From a checkpoint of a small transformer trained on Wikipedia.
Size: 15 layers, 10 heads of 64, MLP 2560 GELU, vocabulary 32000, 94.9M parameters.
Architecture: LayerNorm before each block, learned positions, no biases in attention or MLP, tied embeddings.
Training: a variant of Muon for these matrices, 1730M tokens, 6600 steps.
Each number is 500 + 40 x the weight over the matrix's rms, rounded and kept within 0 to 999. Layers, rows and columns count from 0. Numbers have three digits each.

# layer 11 MLP up, 2560x640, rms 0.052, rows 1080-1101, columns 448-511
492487485448507479481442466519525488479541473511463542471467465451529574491497465473529485463479447514540472527417503513478537423495450499496464467516426500448501479444505481517537516522514449
550512533491558534533610479460539448471483471501494501521510570509505557487530491536502534427540489458519499513521530424468532535502530497524482545493474465527519567498588509552442499559465522
451508525440413479501457481497460488486561445461510453419610579571481548520509548449510462474494523521491528545484540512501521534456467606462495474560464462508453510513472513512482488463514453
509502476484446558456415495493573497512512448512481520508545533507502515506417407541583490485486489477541496482540430597512456559508518571455502513480500471568490468560513517483433538524519525
508525523492519530521562533491537430493494573529530506419445406577511493550482511515484470561538538424455501481547485453506469496498507567467467511487540599425533459463512401560482484551516530
474585484525472504480493518481597553517506481528500496518522444529513471438495452495489540514499531478477550458479567506532507478467447497551512567448467454449547517492491523540517531434480522
475529517497475461525483532458425461448498526443480494489555511536480423465476481574498419505525532497437544484452532524513479558550537514447514467485541510473494461418492453515469533442468522
478560561530507494499517540514510496550557424527482519475533500499484577546543541454444478506548522494469474431438542556430541525544444445496560525500526510490455563467507496462493493521482499
508466515504468482497484512546517471529441430548480528476467505458509438479492553519473541531413485515528474485526506528521458553506517460447509503576402541455511501501550451535537532498546441
479587510488463515421517499472569533527548534537465496491465476463512397473515508529459528508559443485492502489489554499478538439524516532572451502496510493497519512498525444502465567509461510
484530467479425576536402506513518452503492481492458477505529510495574527569490528504476482498470493462521510476506456495526491478493465521505465540452466509517558486489566526551520511537531468
531504462506470507473521453472520509468540513541445482517490516419477551461521507451507432547471512428501522425532557429584508436480506489469556506502459461531477529491526483453531507481505518
483484493608532577464446617493519466533464511563519518481533490541472492562502542505588536481546467510485434484503506478524539490469542455455481437446510472527447507413465435462556534492452448
513517504425458538509529481461473486452507474521488458481523501500532489502475515405430499545502487511560476468536485482478465504509485580528472515561526508512571526482502480554461497536469512
512433478592465494515525566457518472484482447482480464473528531487464462544461475454438449584545501458489433451517427495503449478511575488526498518473538441541510463475515493551515565566471470
493421401492433520558505524495532509486479444516498443428547529461515456522463483536553432542513539454520512494551499551447578511527488549421496385546461559492429459483514473387460508479477480
515486538501508444381535501534488411418468612532490476517448463471491547492453490454529488532530473554506457493416520564541545562474470538474486495530556506494512513504583450547457512441416514
551522503498510504444516502456513528497441498487549388491426471387576541471469512521490512508514553506540525507576405521511445514445442506462590505490402524459491529522483450473544472509520533
563545485543516519562568522533508501440439501492481553513544404497592498517436530481498483538566495504511499512583448462508537499471588578575472531457492414462531539455563468479458479493455501
529427523476480555516522553485549493508484486489479500508480475578461518494555503478505517536575472457524484488514563478529537491523550465461477502453510478513558547542427496508474492467546495
547482458501542500511533522481530527524491544521476476560531527488493457456481457542494504507549522451542509498495506500530501485513476485517520458489550431548495509567458478479465487497485511
468536536514472500549573537453514475561518507541465442496454504509549484521496476526508513486518490480481531511493532497546542463502466461509495454497543437550450530433521525429532480533472485
# layer 11 MLP down (transposed), 2560x640, rms 0.0581, rows 1080-1100, columns 448-511
505505439514490539572391490511522522428481479511471524487533535408444485456517490486506527498509462497515537511515482487527503507474506463478514590482503495508525517523496489452532517581390486
495470467514563457450495532475519565501486564467521536459398489630512517518379515506507519515439499552519507496426452480486515520584493465462497463493469473446510458488489562440434469457541508
491446482494520442550408572489520483505474440477529419480463488455430473527510543440510437468487506445535490478503484555463466490486427515537502471459515482543511513577519574427544519470525453
481494529487593471483498455485467502462506508512532434524514529499546443485452474534476509494557513422480549441588486391494519592522448453554527478500476495556455469450465424514521475505452462
508506531470481511629570498540525521538476510459549534447462523500514474499539523449562512426410537503522565476485515416552534507562440491553482541505477463567503421459490494492549507528547476
413526508539464538549535508530408529507516487453464480502502476482556456480479531542586489499483441591578558492579512520575603500482495490488496486465507500500470509568449495429485545539511558
522495529514549471496483575475497545496533513437547543539475519471537461508494479565479506535511497510555495449530459496505516504494528468465565484498488503460454495492459495455500511520514474
467452443537507521506587494442507524423527458506527491433566514483529419517464523544439533589445539522472595539515470430466482497456467619541518459490480471505470526457438570432559551528513522
614497465413484509432533461467535467398497487484488408540532466539491541516456487528539505448526432552487555569446517504477472489503453570506554460457487550533465582526500461528462539453487491
453449482542513525452508474425505506483486459491593514520525521576524473490482433473522434475468483489461495491508534497527530484510437515472471529524498517403534545509465565499612517387470540
474449489494563527494482551496442494489454552603516506454512512513519456495505487463508481475520442560518513549504464487579555505479503457489472478546497504542511503569540492475541548419457460
461484536525548512525472541470495474498515517525430510460508479519511460571458450494531467482466483508513532478461436569460538466485495470535452517498471488496537480514551528559538495523495510
511480512543562446578553441444501455496518485539539503530481461567438522450601492509487507492578486514422524548501505473437462514372465428466521521563432539492478486533520495498461432594533527
518540517509453545462567525466465495451516544476511462520567500532480457510511524553460491512463521491402492514501551437523461440513475531385494493474436456537569579460519468517533529469498489
531471484460446517483499506503508591495525544454440512462551470497479481579459481466568511480452517543539616549543513551493539411497463451531563518486476447447459533502529482454532490416573518
469510532589465506480565540490541525500517489523507498531508529494478530472531579500474511485522456523481479508491509501438430496413484513522500515552470428553473536444528501514456511474467495
490510456541475503494553530469476551480494505427518538457470530367472558464581464493512541494473493429376541535468454511506465445537479487549494508503533468522453532533464545532506479464480443
546462448456531497473493513566508489417471435471460401376551518376521489504527571532463495451503542501504478481446458426513508532553575482492454483571503475470461517469492486489556498450495482
518462464468580581538435486463513515499484451443498481469526474529501498552429477482451470461576448495550589458485438510524569470449452454429522509487545491491477547510461505429468499608445496
484502469460573498440500481532423468528568480504535475532489439529527455470475464474533512562471516548517478472516498460473448555499525444581538548465546505472515465494477468411497511449556602
466462478498546487513471461478498448511456545504445493583547477417590573461463509413499515501546506542496536447453590473473462504530485516437530505559569483522429539503499459475539502434485561